{"num_hidden_layers": 14, "hidden_size": 96, "num_attention_heads": 3, "num_key_value_heads": 3, "head_dim": 32, "intermediate_size": 384, "vocab_size": 1024, "hidden_act": "gelu", "norm": "layernorm", "norm_place": "pre", "norm_eps": 1e-05, "positions": "learned", "qk_norm": false, "attn_scale": 0.177, "bias": "none", "tie_word_embeddings": false, "parallel_block": false, "extras": ["capped logits"], "init": "normal", "init_std_qkv": 0.051, "init_std_o": 0.00966, "init_std_up": 0.051, "init_std_down": 0.00966, "optimizer": "soap_variant", "learning_rate": 0.00601, "beta1": 0.95, "beta2": 0.95, "weight_decay": 0.065, "lr_head": 0.0102, "max_grad_norm": 2.0, "warmup_steps": 200, "schedule": "wsd", "decay_fraction": 0.345, "decay_shape": "linear", "final_lr_fraction": 0.0, "batch_tokens": 32768, "max_seq_len": 1024, "doc_mask": false, "train_tokens": 108600000, "max_steps": 3315, "dataset": "wikipedia_en"}
Each number is 500 + 25 x the weight over its row's rms, rounded and kept within 0 to 999. Layers, rows and columns count from 0. Numbers have three digits each. The size before them is the row's rms in percent of the matrix's.

# layer 8 MLP up, 384x96, rms 0.244, rows 156-300, columns 0-95
116:474478504464482455456530520483549489478495513541453497504506515515490519480517457490540455522450503488479497554514514492479481498526489514473489511507519514493486487508483496471520532503513525463494489529521493566498483509519491458477502485508472446528508512470503467442505510523539485513
097:529427478487470459494521528507524493552477521519484496504527503444468488493521511542546485511526530507494492502490509533451493516522519434536480484494493464507512511498484505512461528474489526489480533539506466525471470489501462530520530494538526500520501495499507473491469484491517497484
115:517497484494512496493548484523459464496484507504498491471530522534515491488466506447479511495526496517479509491469532503455504539503513449483497529490522474444485483505431524477490489457475508490531490501462504527534524522517513522536492527482533512497498486493540495519463484480564526513
112:518470506459512455521514490494513531519503472514531442503494493516483518492500489522494466506501503485518451497532481517498492495482495449459479490497488559510494502522462490461537575506511506493535510497552476491524471504497515463517522485494494549500509489500526553491533510442509493485
097:494490525509505499532523490509496538477490545526517496446496476524547498465551507495560544508528476495461494486491531457488512489518514506458501474500489499462463505476488499478518516524514472517485531499511494471444484494555564482458505507490508508465505485505513515479481489468515524471
097:480478495499482501480498498491531473503514466542500490495486457511486499461473498529484523445513434524547534499565486487549486540519475494494494491524501496488483502555485516506480463467485528490476496516495464516508521467472502504511531487476536487501476469545507547482482508535478505470
114:503512539488481489491487500507495490482477485504495497509489488515523473505477455447506495523502514469490544451541553507451541516486534511483501531482503488551479449497503462454446531484445517481484491496535523515487510518521520474501506472505520534484525510483528494513540511538533512485
107:525495500468508505482537506473517540528503492464451531511502453497511516476475474520487480493561459455526518479506500514475533479486496502498471473534504496503481465507482468517531504489521551492443530488509465536490492524465489522515507472494508576487507482500509471529525513537509499498
089:453471491461549515517505541517506462482499506489498502506509488462514499449531485501482464492490456523501465494515528521511502505512466466499492536473481575472540469480500491527525504496564486495523488510476550545474490475474495508492522511506546514467478500488522514502488462522509488507
102:459524512508493501510520522527489474524508466495501489511483516550494535519451540490477484530518484479528534500488515454474506506501480456479522475501489497454547518455504527551501487516500533441498451516512490498472481490514535521516491502505561482534471507506502502500499459539465519491
080:440543495422490503510457503508494494478492530525527498492531498468502498477513501492528517501496520494451503527514494505511494517509511499496513493498480473583535459503493476481507545465504472513498488507507469504443542512505522511507493517476464481469534465499493510502514505548503528454
107:484479505478505451519498499494445492513484502531481490455498478472507479483501483438502482502488491533494453489502488524535522515510498525522474519525480525504513526521474473512490541523494508473547485536511518542484510471522520487479495534508560515549471511472503470557556524499504507519
105:473469517505503518513473543482498464520483542533519522431513472506501486481512492544511504472503517529502495497498476465461494501535494524503471474486501487496476504499495501488464493467542493502517447503481492483533525518502472563453505480544491554530519480489530506535513481510506496443
104:491486488491532522557477534553503520520493518524506495504479501525484531529500521476500436507526495543483471476498501517469457542529436491527491502489518518482501475459461488496519526482520521464505472473494471489500495504520515535455506485523460504514461537499517525513495474501546489475
097:509529535481486467506542552518451484499530476501483496507509484493488515510510461499507471492503518535531465480517461513541522551495530503489502504488463492435519497502455473472516532525556455505518508484493463481487447498505465488543491512473520544498504488506486537520514492508484492507
099:512515484510490507537489538521482512455474516458513525509543518501453475539507512487509504515520520570490472513479458478499529502479478534490489512477534512433517501467496544509504494481472468479475530463516511506515472533529508559495514478465476523511481495491487477525539489499507495472
099:472489510481501490508547527464541495551500503528524465489533472512514511500477520516521497463498498504540521469496525474448525527498484572485471512532482516501507510501510527501459447482476487464502471508492498555526526464505502489517504506505559491532488530488513522534484494463489501472
104:512504501512499511544507536494442501480503509471499504490461519510454457526490489481490547523492504555512478478489513513539479529470525508492479477538493519537477536515504493500457484455470498426539493498497476499506513505510470512483500535504558535452505489536511504518521490528511494501
091:525538565496518493495490507530480494497472512497495482514528535492465462460497498488517463528516470489488473504472486490497528484476477490488470479502474474460505501492531472518487547486504485503456485517495505524500479551569539498551486486516505522470537497502454456518478485520496465467
109:528526528466498513499506481498544496492449515522482507510543463475514535486444491520529493499469433489494521524513527494475523508523508478510466544463509481488493491505530543505509458498530463533502490507522530480509464457469500499456495480467506505526498459559493491526503514488518519497
080:503493541528490491508492542510493487491488515464497475505501521510511505541463488500497513506466439511468531469498467501514540509485469508500456480480522523528508507462513444514484503473496500494518520566484513500503531434495546496450520469524514461513482472532497523545534500512492481499
101:526486482524477488515472499496464479492530529508475541547510434475452493523525543479528534500521493480499483496436501488509471538484471496486504507502517493453501467445498518515479538459518512501542530532479499506485474505479509492512511497522483482513484495515513456513490561493496480530
112:463495493472500505466525490534522443506541508530493520443505497526521457508563496539519496453519495516532529484510521480474505488490531490501513511475490491511480473469477499512495465485461513495474487472510533491502528475484528500493483503470476512471441502486492483503481485534507580515
103:497484496486533509463517535474467492504460497454494516517511516493496497502507452523480481496526503529486498521544494478509482457549519496497509478530543514473492561497480461485524460498484533456506454514490487519489466512486523504484478464525500492488513477531477504489542462476569507529
105:495548510510503495503502524443489518477517460514484463496516486486452517512498536514484506542524474471485474506507490508504511477569537481450491512493480479494458454496510467516515514511443535518456509489500527507491523458520503557500498465471471503465518512537530512496526504480505512505
095:458527493534546527514513546488463503501498480538489523513527469519471489506514505477480474493450486493513473520505516508508492520499492501440544454473490495505532496548489492525504542497492493479529519498526433491522508466509495524521542523485502514545507497480450471550483476508504477512
101:482504488472538524477486512459481537466466460467488522498496510530465514509463500510535506498500521525489502478554493481500468489521519515460472494499486525509544490463541486494516512538461505523476473498518506540504542486529521535536466442464543513529531506504505532494513500472498531484
080:579516513504491463493501551504503499554525516484477473472524545513480479499493463516484528497569484518517492482500510491492506488542531504516527506510451518472515549477468531487504517502507487480487488517478547483471522526486504512504493505486506453536514507492461557511495521487491533509
082:461521497508438479513446500534514511487483498484507528529522515513521500506473525500520483531522487495503479493503514483552470522504490525478588482456472484522502520499482450518523479514484503501495527474498509522478487491527468473519485558457488441512525504533489520505514525528504515498
087:500499497538503433538509515481530478524562525500539449504522495505479521513468481513518514490504484490490454457472459541486505525484526524476510521529501529471526493501468445517504507502488523511465512475514521553526479464483495492495474519515491548505502542488480488508482499463503531495
092:482475490489540495499480534484528465522500539497474482477466525518475502446465541511541491536496518539506494504492510524510483548488528445490549524467483491522505470491462546528532498522525532499484507506466521514484505483487502503509508489485493508486522511494526493490458428503504543470
098:506547474479485527494469490458517466480509535479458493487504520513504475499498531503492527490510481507456528513493495474484472517460526498505446523510503457528493498520520503437449508505495457502491496542546542493471507495517538512444463492495486495509481473494473472525515456465521478506
097:491490482508485525550551488497524517499468507509488543506453455477486480538520491507475527507501529501508455535553488508457495449498475541467506507508533471490524491467486486517506520489517470498454463482551485518502476543505490525483471515470511523484486531508539501461524499480486495525
107:452465538457510495518470528447528514517508510501507496486509529452445515480490490496485499489501484529512433496479506495499505482522552492489540528530472508475524480535533524504514508501473509491493485532511486557500470524493527503476550485483472494489456477502497513487493452483527477474
110:491489521544537494490500538532471520512536453494519490497471519506526526520507499519513514497504458492515477490488494519496510490456451499451483498561488512490490500518500515560476517466515503511530556522476464518490485522514517506478533496474420512489513494533483519483545490472494530489
119:471515487521503490473496481511487500496518534512502502482474519494500482558477488530500499539489496459479517508522547495516513500499500510493564509489479517495474503497533471524484517515513529505523450475528546544543468498477530458498446504480511456561543493504498473492453478491498542499
085:489524492521476488492499490469492482517454522535483523479505451500521470490467478492530457503474503483481486493528510513516488487448481525514511468496464500501432480555523462529519505496502525495527455506500505490482489500526529479492426503542541471478496482512493487487510502550543500521
099:522441481484503477458493516519513533482508474494497484517523454481476492475473509520536499481505548524521467496496540507517511439482469523496522482503518491499502497526466508470487499469495482536535482514474487498534500499467487528500437516520513516561471475526508474525546524512451502511
113:549516505457517493498518500541506511517464485488490519446507524504503472478516484554492545494488500472519501516523478497476515499502549490547480506503506523481514518502506481536437478507457515521497523506501519476488499520437485505458519457473524493503509468549541500500486491493497491436
099:559506524491512500470472517520492488499502498459495494476479506515508480499482494533465496495515517518491476513543497530486513501473516462517479507505507496540494520538442490513505458543526532495497491568563529506539515524492506510499458463470499547455504490472522492466547508517475498499
069:466506507464518510496478557528487502484482509487521469525548488463497475488472467532543533500529456521544517512513532480495535528457496496479505506487478501473465499492504475480502516585472522481535485533528483502511478504520527537535514508555487496497470495512523512483493523500520505492
086:516483538496511446477489535543453468530475495487523532495489500518443515503474413497507510496496480516490518497525464525535563491502483502482481477459507505482487472534503499498510491463530492508476497529512488531498455508485452489510512503502501550500531513506499515481490475522469522520
101:485482551539478506500504450520482483457514502505521497483507524513490473514499480524521509515481517470496480528477537519495432495503525453483495506513491504512498489455508494499471501485502510515506514571485481509501556502514503506490522462526426485460479438495534485527511505491541493519
102:523471519523501493486494501509485484521511553493492499545548496447509480472481471525528485529501515463501478542485532485486468482532464521487486527502554492538524476466504462496498438482522487491510499468515518478522482499527490490511474489502457561537481544498534474493507533489491516503
062:491509462551495498506558513503521520518467502497502525498494495519483497499449495477509550488557490530519492500510534523494499488500495520497469515512484512497501532476509483549474518586462493468510533519486519488500488490540475509480486484520455460484470493533528550447497498495521503507
097:486493478480494473488503475469486494500504486494489526506502509454511514496512562536545482481491554563476500500454523476499536512508519494573518483482507504488500486551436469482485536503522484484538514547493497482535481503479550515482504508523511505512513476492510491515519527491508472531
097:495489519479518531470513523495483493532511524513512490524481505502520523511506508507486503499524470498559498497505490513482521514548504501512487492516495537470503495512512454521493495485533511481458507493546488513511517468501483476496477492608552545458538451473502471489480477515533460478
107:524508535459451544538470489522516467464529524514520535493498476511491492514497549497502508550527482495502560491520485455513477477470521483450444470510476499518498493528485459465463459496521503475507478510483508475486493488496503523479489507527500487573516491505502504509492519489502485527
090:468513554490504440509505508504536482501478510483537521507509494499492505541482496495517556445499465482493488510517498457501487497531485500525478537506498502505539519464502464506481473490488507511474506457534490550562505474478510506439473507457502524473508523531497499504525506490447513529
116:547459523485511492472539541484504501496475507523509456477479501472528512485556501521528524468536467509476499544502498516535470490506480490477499501512490489496509525482466489510502517488481456477544497526520521519477521531520469484419509496510479465522539503491554523496537483524519494518
083:501446507510532516491550537541453550520524512561491505501493483522485536498532472542515429522515477525506493491495539472487526526473516477555492509460507505489474519517526497520546484514529522487511488472504506480504500517472502497496499474473488504515525464470503468504493481502514492465
105:536465537489487461458523525464528536528466480535459528503477499508498568508473491515520511514510458481466492522496540503474508496495551509491515484502512510532524503521501469506488456492499495506523490506539486487493506525551499487478447470546533490487506491498483527479507482506531523449
104:496506491512510490496513527559499510462486453494471536505488478464494507506499509540509515485491511527527537509544495513505488510464475511500526500516517508527538510530505522575450482499503489486503433498508481510509494504481486475512483464492527509543520522547482494456489447440513508516
087:494521516492486519494492492560546488524488521497518474511517557509480521546496472495479528510515452509463416497482481454513505506477507482529488448523469488480500534474517514466533520479482510514490535498504508485503509509458494505519476469501499508502528480473546441531486504510501520503
099:537510507531492501473503528540498489478482514492481478475514528536517487431518517522488523527476485532507468530560499476487534470484468513498512472499443497484534451491494523495520518505483524501505517493511498452514513439526516503517501494495506504524471517440505486525507481553523465478
109:470495491492494536476472513495533476519509494495476531527472539541493512497502491478505466543524521531501500499502453525490539513464482480511476465570469507482508507487494469487461514486485487490542494527537467523485472503460527517538526508472490511552476482531508502555479507514527461489
101:493488497433489474486469498490481517513459529541491495467506521459514516544535448528482494533534538501506529525495561462490488489506534517500473477509467528498478499519502471524475495478501471517517516470505500499526532538524486525543503519451506547462509481494490499485507517519513532488
103:490545496505513554503483508529493440455496513505554522491508515527472532516469487517477506470452517515528484472503489526519513539505504527491466494528491528471520531534510475505467487497496478513528472525523484517501508468513477530496533458507448485547511493490440460486497522491511525492
103:487439481524479519534530502504524521470463548449532476543477474488489513493502529476496484475497535520504491503497487464501491485535529492497485456526496513526488510478485461482531473486518513460466528478573477478522528466486506514544538508485519488485473479506507496470497523480469484490
110:514502504492499501510487489514490500498507498487497496508464458491485522477493474516491509522510547530475518510509497482493513459497521516527488523477541466551528443545485510438496526543500473498489506533486496497535481480485535583501501514512522541505526481523482463510578488503482499483
095:473499465523535505492489501515459512503464503514525462501527478531501510469528515525515508456500551496459514550453483473461486474525469506499498547500517502492499488488495513483502493545522477528520521495452470532503516473519529496488522474476489524507455468496480505486535486531570504469
094:532537503499483517450520512479507536498467441503533471505490515501507469507497526497495501491506501554456515524439499473495498477497485459463517508516470510528507538514500496491527512494486493506481485518503500504543465509532532531533499501503489529478538501532507507458515561477525454446
091:517502470501461482529468501489550531496501531541537479540535514489472449463506445508503450532523548526481524497544487517514528510458516473510513506505498485513528508523505505479491507489468496493484512463533489501507515527533519516538531482484514537493472454529523484494490486552493493485
103:488536514507501505497501514534501528478534494510536448484524482499502522467490490515537507476472485483524572453466478465462486528451483462492543475480490556488525525489505519534501510492523514527477510499512518462485471478498552467510508499512476532475501508493495466494519550487502470498
104:533500490470524486498543544495431486500517518528504462498519504515502466484513496521492533497488483491452540459489491517503485449477463518466507513518496526501486587502490489510497495539479502475520528510455492496521518497544481504480500476505536520459483503517535518552489525505509506477
086:527499488497491506503511480458533523481493484534479492461463499506512484514493506490470486517492489474446522477511507528544576508440481512503473538562514513464491499510483473528431478503505500479455536502507495493472515503481484501495517514523518477503457447502490497494499513513521534533
046:466538462507482470505527542498494491499532470512509495472481465497518499460457499518559504537479551484472524506513536460540483515503479457513526510487482532450516523531519490531550465508465491482499517482542499486487503515501506475460495517487519504485490468494521503531525481481475542513
100:491443508507476467493505500535517526506529493547517506509447512483508519489515475498491518489489517503503429490527495516527451489466474497482470502553446521526467473525499514534502495526474503479507522494521504556471492512497506505532517469507474537506559499524552496513497518520518506468
093:487499518489536513483522525507472502482502474499510508505517490515487539484466446568519478521546515523495523507524537485508488511555533492534518488440536497518478476480454478510507505465529496498507485437491474480481522471524485505502493503487543513501550487503538467485492527520472472506
097:483537497512520510473542484494442496466506510510530539493470480490516525456529463491501528498517516509516458515498544520490458467503467468488482480474481547484475492548475497460530506513536523492495490502494471530538485494473502515482449522499477523532518482511524540507458483513469483470
096:510500443476475512491516499527518486457519506500533475507483480507504467502524489535515472469523467557498532467514537475457458524521499504489479484507543486524486454526442502504510462492499462529491480498457462488470509516568460509503526460485483486512501484513512484508516497497494521492
102:470477450478467523521519503514511535485453521478474497505477535528467521512459497518527537538512482464488533523499489484491516492508481504475507470523495472473494521499481474536493529472498544499507510495558525503496480514543544491489477511469502499524519499466492541473506518421479483528
101:527462514506491511468491502461519454485507544526500478512547511499515487505486498514499500512506498506523497513541502493493500530473473461482526514509535473549454475531455529517495457513440525456470535500526539473475513489515517488478541486479488502497481510466473511531549494486547477505
098:468513509477512510488535481511517450481535490506524512513508474529475516528525527494582495472500484495501514496511493492509464511441453490461475477530461530508525500503494503494515518532473478469435494487471482533468494550485471493467469483470519512497509520491496539508509468514501493464
101:481490474483495501490529483522537506508447469509494483510540528449480471463480479517452473568490530500506500510473486517481532473478476489514469517525515506536496530492519495449520536483502512501483534532506520513530515487495532515507504491493507534495458463541552480458485494472497507459
083:459521498489505520544508488485517517565495537491505523470492483514505497454463513508491460469490514512519465475524540502573514546521470493525494507479522508517523458510474476486493501509459518562509538519515530464472498468531542514469490500493507511518505490501534494484501488495456511514
106:478464504481488546484565469484537492514517522508507513489474496521491451509544524509509506477496515514519503491551504486490506525506488496491470542508482524528450480470503432511488467485494467513513446489491472485496464467498491503511481519551494484485522522483492493518491446543516521453
099:471497497502493503474488533487499447512524510503537521536525498512497521525487546478448465497531497515536475524477515498499513584529486467492499519500446493477468504486521523512486488482496482505514479525539527528475487490554525527498476498508481495489516484466456517492483539457523518461
099:495506535480500490485500482419496479458470557492501505523507477483489433480497507501460483501520506511536504474527491449525486491506549517534500498465507505498504499486510529486539530491513476486523490517536458513456497447502487489509512514534490461454494475548510490521533494493507509509
113:526459523484546506521549527492459494503492510445507518495492494483489466497515469519486525502503543492503516496535510515500428503487515534464513484519447498562518505481473521516501529494495462481508509487503522526522452502511491528510476490478499473545536497522467508513465486464527470470
099:478486521501520493505493474483497482447463511498485501511468517504471514527461451519436500450535527484502487513499536478488556497486546504541508536474520457527513470510518490502501461494518470492502493503526527487539542499527509538465519481500475521492467481467493476484514480495541532486
106:516484484484519473520497534462502531502479510499515528486473494500459516540525479439539516511531522509474487502481495531514468560508521515487470475496524514532499485511469477496503482516505489454473513527486491504547514486491467486452533506505434538506499535492469505538560475484496489500
096:501438515456471495509542518512489490479506473527483508482505494497426505498495484540534526463470477473490524506490528493504527508477515530505522473495494527489526459500460514533500490446510530483491515533488516516492499486446526493533491490547514540469485517545462507523491516515457514497
099:564511496510511486529506496479526521501453523521536499514446493530489447516545547496506529553516511525490506494492514462472519510480503513518479470482494495481498434507475507475537528505440506511506496540525524512482507482467520516473469508496524527507507500476501453471505466497521494519
107:474522537505541479513493492510518522472507439470454487479510560517515494511454502515481491486476544506465494509486476465520513526539491482506531463539518465508475499530424471522480512524501529484494499524471477480493498488515467472486485482504470499531524508496510495482518523485529448500
091:493479509486461522506499526478465515515451514518462491543472553475460471486525481520510561473502489540522486483488490529502509508511491480530472515447501484529501483514517524491486467486483547484510486528529489537514519516499505511512450499482548556498505480506499513514470491462552517488
094:528498497506551525487493501440479439487513518497472517500482486500515512475471480540469491485511511506574490501503478520493494515489491525469532488504493520439554495532521520527521507528522490437530482493542488525524503508504486504515495467510490477530507521504485480540497514514526491557
103:515509498496485519522466505483514536521513532504493519503516436501543481494547514532518486527505461476468475470443507475491493521474521485424551494477537520537513479491520449529523508510478496525532502525524516457475511511491485526487485503515469512516473504494538472502492526509531524510
101:504532497512480488455484540478525488471498528565515530505552487494522457510504489492521483454506515529482502494485515468514526492508469512533511489509532485491474467467502509487553473482501518529448482543554474499501461457522524477548516497500500485506480503486482472505527486527499470532
095:523474504478564497510479474532483511516534505497513467537474463510494534531477495545489496516560478469536534433492497506468514505479480502482495467490478519470515520539487485484486518477483509491510519473533494464528525492484476435525491487544496498519530471492491498499490542473494522489
100:496485502507518518488460471506506503473459486501477527484527488455512528446500523485504516534536445498498512501512536527515481531484497535489509510491508511485536543491496491512510434488499495464550520503526532532475457497508507455536481505533529503519554496495531500509507476475550466524
086:508495418510533482498494546514508483486499495523502499481493518557508458487469487485502498519547478529456512473525494508521527514518524477527533482524500459499477502508455478458482482472512533478471502506508535493567497487495496551479529503488504521530511452483467502503514515473490494527
102:476514513502504485462535539479494518514467466514538557484446510524476478516506504554491530546461498531474507492525503495477487522517528502487533507501527516505471482509559477491459508488493500516443516466527501474498487479463519541487534490547500490541510487521483481507512526511515488527
102:531482501513517488475500488504552497520500530526496494480498542495567515534494454500520502490525527496519497501526498542489528547497456485479462554510511454470443486450482502505481491488472449479488520509502517494522520504488459467493508485464508511534481501529492519521461480497520530524
102:504509492499498499472497514472525511500480546517493519480519507500511507488517491501509504514512461496502520446502515491482531516468507489505521507481448507474470498507527444470467470444480539528454514460528540469455500535487549503489503490488476532462450498476480469463501498486475504555
111:469489471514538513510476490537485474497448487479477506509491532485470456528501520565492514503454545487493514537487504434511538487499526485487527519490471455468512479541478464488503506478527463493495494466507510517510482467535502479519515516463488522509524517497556495484483487532491513481
115:516509482487494506508482487491477513483498538493439478517525511500511484458510514484526486521522543507519523510497414508477479487452492523479430519508489528479484495549515513525521509500535542498472462501473501511501513504508493499496475475535519560488483486492551488501476533498511462466
106:490530459434506477523521497514514521445522478518478476468502528525481519469512509549485507474521477480486534484486449494540524480490522494487482483471512503497539550480464502537486507503495521533469546481485471474489510493515505527509488544479518506486436503479485494522519522497542498515
095:450491483504522520493487507487491524467521484499527407500492465511478537478480508486513488477495472459515518511518533531468489518485522512469455533501524552536521494512524492526523485492493506486512533500501458508440504492457529514507484514506536523449532498488509541515497468508511505483
101:507543545505450466465486504476497470521491510482489480473490500452491472543492510551461517520487490468476501520522477510527490484502540505516438502515487515483523491541495497518466493525533515503478491535541463530487480453498499515475498474483495472520529532466486480473542499517517460511
100:538550531463475473531516536527514506548522506516460477499516497477485473511475505516507503517509462484472487481454531482515472496548546472510532482490515512492541543476475488443477499548540507473490500499535488508513517499496523497545473491502483510529511457452505487512476490505520515508
104:487511526503507465483520556488456523531490488519506543513492485497505489496525503492475496507537516541520505498473535520491468490488527479470506500505424516489490497538487483512507493505499522498476457515473524500443486511529557490486495531551505539455509448471502499528476525487459525503
109:454514447492508545518488517548497486477500510497482542467525467507508503515498486501531492511484499519484471430460507498523476517524513498493510491500450466481519512495519493492466524513538471511465473495448494492551484476525500539535494447491459514516488511499522531542515480496526498473
091:440455439517459463512508500488510533544515507497491466480485513507483490497506507529470518504486521535510517505495543483459504490505471506547510519505512542508509499506482502525486512502521479505475477567529503482500561510488499488484501521552514492535506455494513541537554506487486519487
092:523515481533488457481516531529543494504515576472485516477507476497537465520530511516528525466450500486490500497511475528534470494454471499469501518442500513499507489487503506491490525503480509510520514513476513532537439461487491493517554523511515502475517465488498509548488519467508490484
090:538529531454514516499493514520498520561515506547493518426511493499486464485536473508488540524506515504509510481484518482480482507525493484466510519480514468452457446482524491462518485543503541512504508500488488465540501498524542489526509504490478520477509530485501510453516459515516490478
103:532525496530526457476517531482482501476514511507460514482464478537510535536465495524499510455523506525472497505519498506516516482440469492491460466518456466484506507497521478479500527496561511477500543503501510498510545471516520497513549476469499510464481484554487509500496482551520514484
118:545479506500527515487490545469468502537521483521457507498454535517467483506532480494481546541530501534494476480467522466498489507473507519487489488503460470533497533529492510486473477517463498505561511518546489491480460537493536510465446477513505525506521519482484492514522495533500504470
096:508476514514512473473511483484482469475499513508482494461486497499510519526499468503512524490484487527483490548474457461500481493496494474470529506461456445526525491498516517513497456518516503470464504529477560485575564479506492459502474490509490482481478494519536509538483495491535539506
095:512518525529504511469506516521555490493487512488503509526495507482515478501556463487530540482452498501506444496519487457506558509512528478512503528514492490465518495488535533477496524512504515516513457516507448518528478512489500455510461467479492505490452465523519491472510506476439470481
107:450486510488468492475544525488487471486522520497482493493489485494490527557550492500508454483503531506528499554470488467490505510496502482504472503517465528557513486501562530492505532488471488483534525449519468465528498488514536505541484511517460512488520472519530494503506520463473476496
098:506502538513555491497546556469510465484512496507474499503488470489496474520534542505497481546508509501526491482482461514491477512473446512527504512543478486494484478519485492464515525516456483526546471511490485511477479530466504521519467513466513504553529522524509511474527532453486535504
106:473531475493509510499479524488529486489485497529484467488487486508496466497505490510502513531486506508528497486491532500501520517550507547455512584501481505505484475495435488497509481493559489514483507464539537512482505510439476521540492498511509529490526516510511533502455445480514508457
100:490519499503543539480531508514517503510513521496475560462492500490488557470541514509508537525467473505472478496537512463482484518481496541523476438480506506541488506498514472502489504482468511501467491538488472503519490503467472552496499482520526509485527499492469485523542470468545474468
082:538505500529468465481538471503500514496498506482525477489510473538516498525490531505501480495540446522527498476503555535509543530502473505493524539513495499500491533463513471528533451509501473496509491493501514488546521544546498538484459462513466487544522467523482478500467497477485469497
103:473536475496545498485538525474482533492492478502459496449498519499511486523509507490486449507528504507484471494518433508500536477549501532495504486499539498481519515468490489505553538556496486451521515481507457460501502464528485483515489495506507536518464490536493519488543479487493522490
104:490519522453490532468480493517539485517508527468496499515495480480473554520501466529473437471529508503481503471491471481511554503473538495530511516480540474467544487478498513488483559523467483533522521487515475544520518505515491470526490439504491479514501522523522490490525491508498475499
109:514520462531517479541502536493503511493477448498558516503455511550480518492496502509497466468514504445528479482515546499485525547499549499460502546459497488490468527474483516510526520526490514495493536506524501511534500528471521482481459520494506513486527518463512489528496470515471509470
090:482480493504511504499506533464536478554464534469496463472483477477459500544511527531516505513494501497487485534480501502498503504546469447502517513508478525539493486505524530532467527513507509557459525505486510512484548464521511561483521528505485533540498473485488492523465487475514477497
091:506453485515524518501539511514490534459472486525497492517470483488472487496487527525511476502475413491555479504493485535518521495516443495483533491543461509490495481542470495520519534456491505505515524511521501530527458470508519503473489484536496503507516551477511473544519495504480489506
110:526477532501488488538490519488473513508469505536465556501547501436477513502558496492524533500461517536487498445519481505484515506475472479467503462469442514513529510536526494506508484510468501504480498520523499497506488479532474482539497447523495502484495468486523509498519507450510506526
111:490508485491473485461516495537481503503534506503507527442486473523508541470513488496489523544500525556495496525481456511472483510494498546491491482442530527475511490500502492535461526526516501543466514507512445491508486501503540504484513509491517523538485479510485450454469521507501475553
100:491469463463501492502496509487547541487502537467525502495486528505475478510469479487489552482467488489486553501560534511517507502480525498528492544528534549472485520516498471503489470498509468493533496498474506508537519487532553454476497501465530511514490483506535518514471511487501546462
100:510547510553518461530489540493468502464472514493540476520506521494515486482471449537500527493531511497507509512513522481467522477501486476506533546449461501487506487532480504493471478456513472485500519457491510513472542451484530531470529495528488531505507533468515521510517497533487527494
092:529516465539514509507526525519500491483507510525532482504505499485476534487474524514462470480461557445508512520515483499487528459477530506488503501518491478552509511529504508525471512533478511461499508468522452491498516483480557498524512510478461509480442487499518468536518531443525500506
100:489530532539510449464532532486526490510473515495508522493539499461515510486497490524515510512516482474500522547467433484472507521497437514513477503483491529508502519528533469510511519467458503503451533523506529485522563483492518509495520537483483476498459491483484505532513527487511467499
094:505548483489505499516531508520538543492527525518517532491486486474521507465524478514466502510534527492482478503444516455456483545472525474471543522488481507489474512462514496491479479524473497510506522480458537487518542515494479518497497443502467517515469515448515489486468476509510542478
107:522489511476510521466498488527477490468502482472487479496503497471507561531487526461484478497492481492503502502513524490484477550490483509517539531512483484477568420517496477484473522492498494483533484539501507557542475507478454510506463497503506488506486471526479520496482512463558509518
112:494549469524492504519548528510467475452509485494521515541477454493513564491512475518478479503503525494534480490449503494508484476483476458486516529517511469500535488528474479482517466539515500482511483499477517503507500462487469487486462497525472550505474499517531561468505488498535508479
102:479510519503505502457487528456507489504493484563510489476498499477498518508465517501473483530549506491495529472483518469495528509472498458493502502497497537496453503537539504448499540464448503529503489556508494492473526452483528503470511471508518512473459485542513489450526499517506496469
105:553503500481493462440503483505458514493558477517511517491496431499506497488510528510494556546501512490496495496520477536518536496489467494486509522506494532497522539491532499490467508530510495497537466523507509491512479477498521532523486468512540517542463480556492503511485497514537452511
097:510505539467487511460488512517501529547495526516470456501540507473525529529501524498456546515522497475497494477508513466472514491495448511544473505482511487498544475525504493512464488492497488490490534531496511509480550457487494544508460447535470498492465454521499495478508498507547504516
089:462495501477529492524480497517483532505518535482525497492490518541551564505477500537540498487516503484531523467521523523473492509511487512493475477527487522507496502531474434491503473504516541501521515560484576546503551487493469484452506472491514523487514488523503515495491489497509513509
107:498476482517506517483491515512450481491469522475498487550490536504508478509476487513519513492517525487485568448481516521446522515467453498496470465517501479541473515459518508547497483499490489525512494556488542452517524529492544503459509496485521502512499477531492512530524505500518461505
097:464513505519508487517533491538532471533512473537503503488510455502522507485527466508457510479485485503513515465465490524459493491509478490490524511496520480522491500486465465489510469545526427501524514516526478484500503536525494544477491457510484523458531500486517503472582497473481524494
109:541510485507455461482507503514491460474494518499534487515543483489477464475515530508466496521493462523452543529503515484520506519449508486455514473500462474502515535548488548504534500508466514478490501539489488511528469513506485521535528459460520515553489511482491515531493497508531513491
102:493514504522474524456498482528506463552525499468483528516516534464510476529463481515507504514530465530513493496524503508467454538520496435480477512470537500516500496518514474530506456539470504511509478532449460525481507520529483509472496506468522508489551496499481487481513520500508481549
097:507475500487532520541515498473486519503465507501486495471501531499499519477497532562514495539535501482430461509499494471497541495469489488456529492435532505524477467503496516531461492483481547504515557505498491503490453492510468490491542487468475508510479529480520491482487462508519517498
110:475501510524523465470495465474502533510542521482462490440487502483482534502504525488493504487518509493496500585481499488481512552492538552499510522502503484478494557518458476498474438448487500484512513526497492541512502508482520509480490506475487502487441462501494502512473491493511496486
092:492502513527512506543524472523465460455545507472535516483495502526514458454512471518486518481466520509532479524504525448491498534492524499492554495486528540495498524508501499476513499494527463449514482487508480463482492534528482520454457541508502516478475495520517497523498535502517551502
104:492495451526489467485519488514454579474466543505548497482489499512479524529513431498455496508486530485481503494495499507524485521467499487511494454509474522469484503463515477541540487482498529520481489506507478495493482541524498499523511486512510534466555488512522467501529501504531525515
094:558496535460514460464511502497497458497460481469458524500518498532485510499495466500491524518534499474457502565510498492506504524455528507524497495518510459468534495518524482531439511514510457471497491484489489501554502490490511445514497455468513488539498495495505478490478509484528504502
098:508531472487483432517488492533516485445480532538489479465488503523510527540525467537490494488535519486465517479508461519481511506508553447476497488461484486491472482509483521498496482511525481527505461511482484494488509470513505517518483473548497488522513472530540510470461509488484556523
086:544504486499546484545501503482512483461454541450462496511483532535505496500463508484484493491492508483506487524516478503532467430505491492459524549518444480505545508497470506490522516516467520547506513517484498546534504461533515482485476502525489516503479497512486516499482486453512515511
112:534507484524512463503510497456508490468511546555509475492502485475506463489491471501506516549477493489491499506471485504473519522516536470530474469517487512437463491469495486519493484477522518497529479456495496453471466520517503534519513480471548543505534488533534481539466493485483510471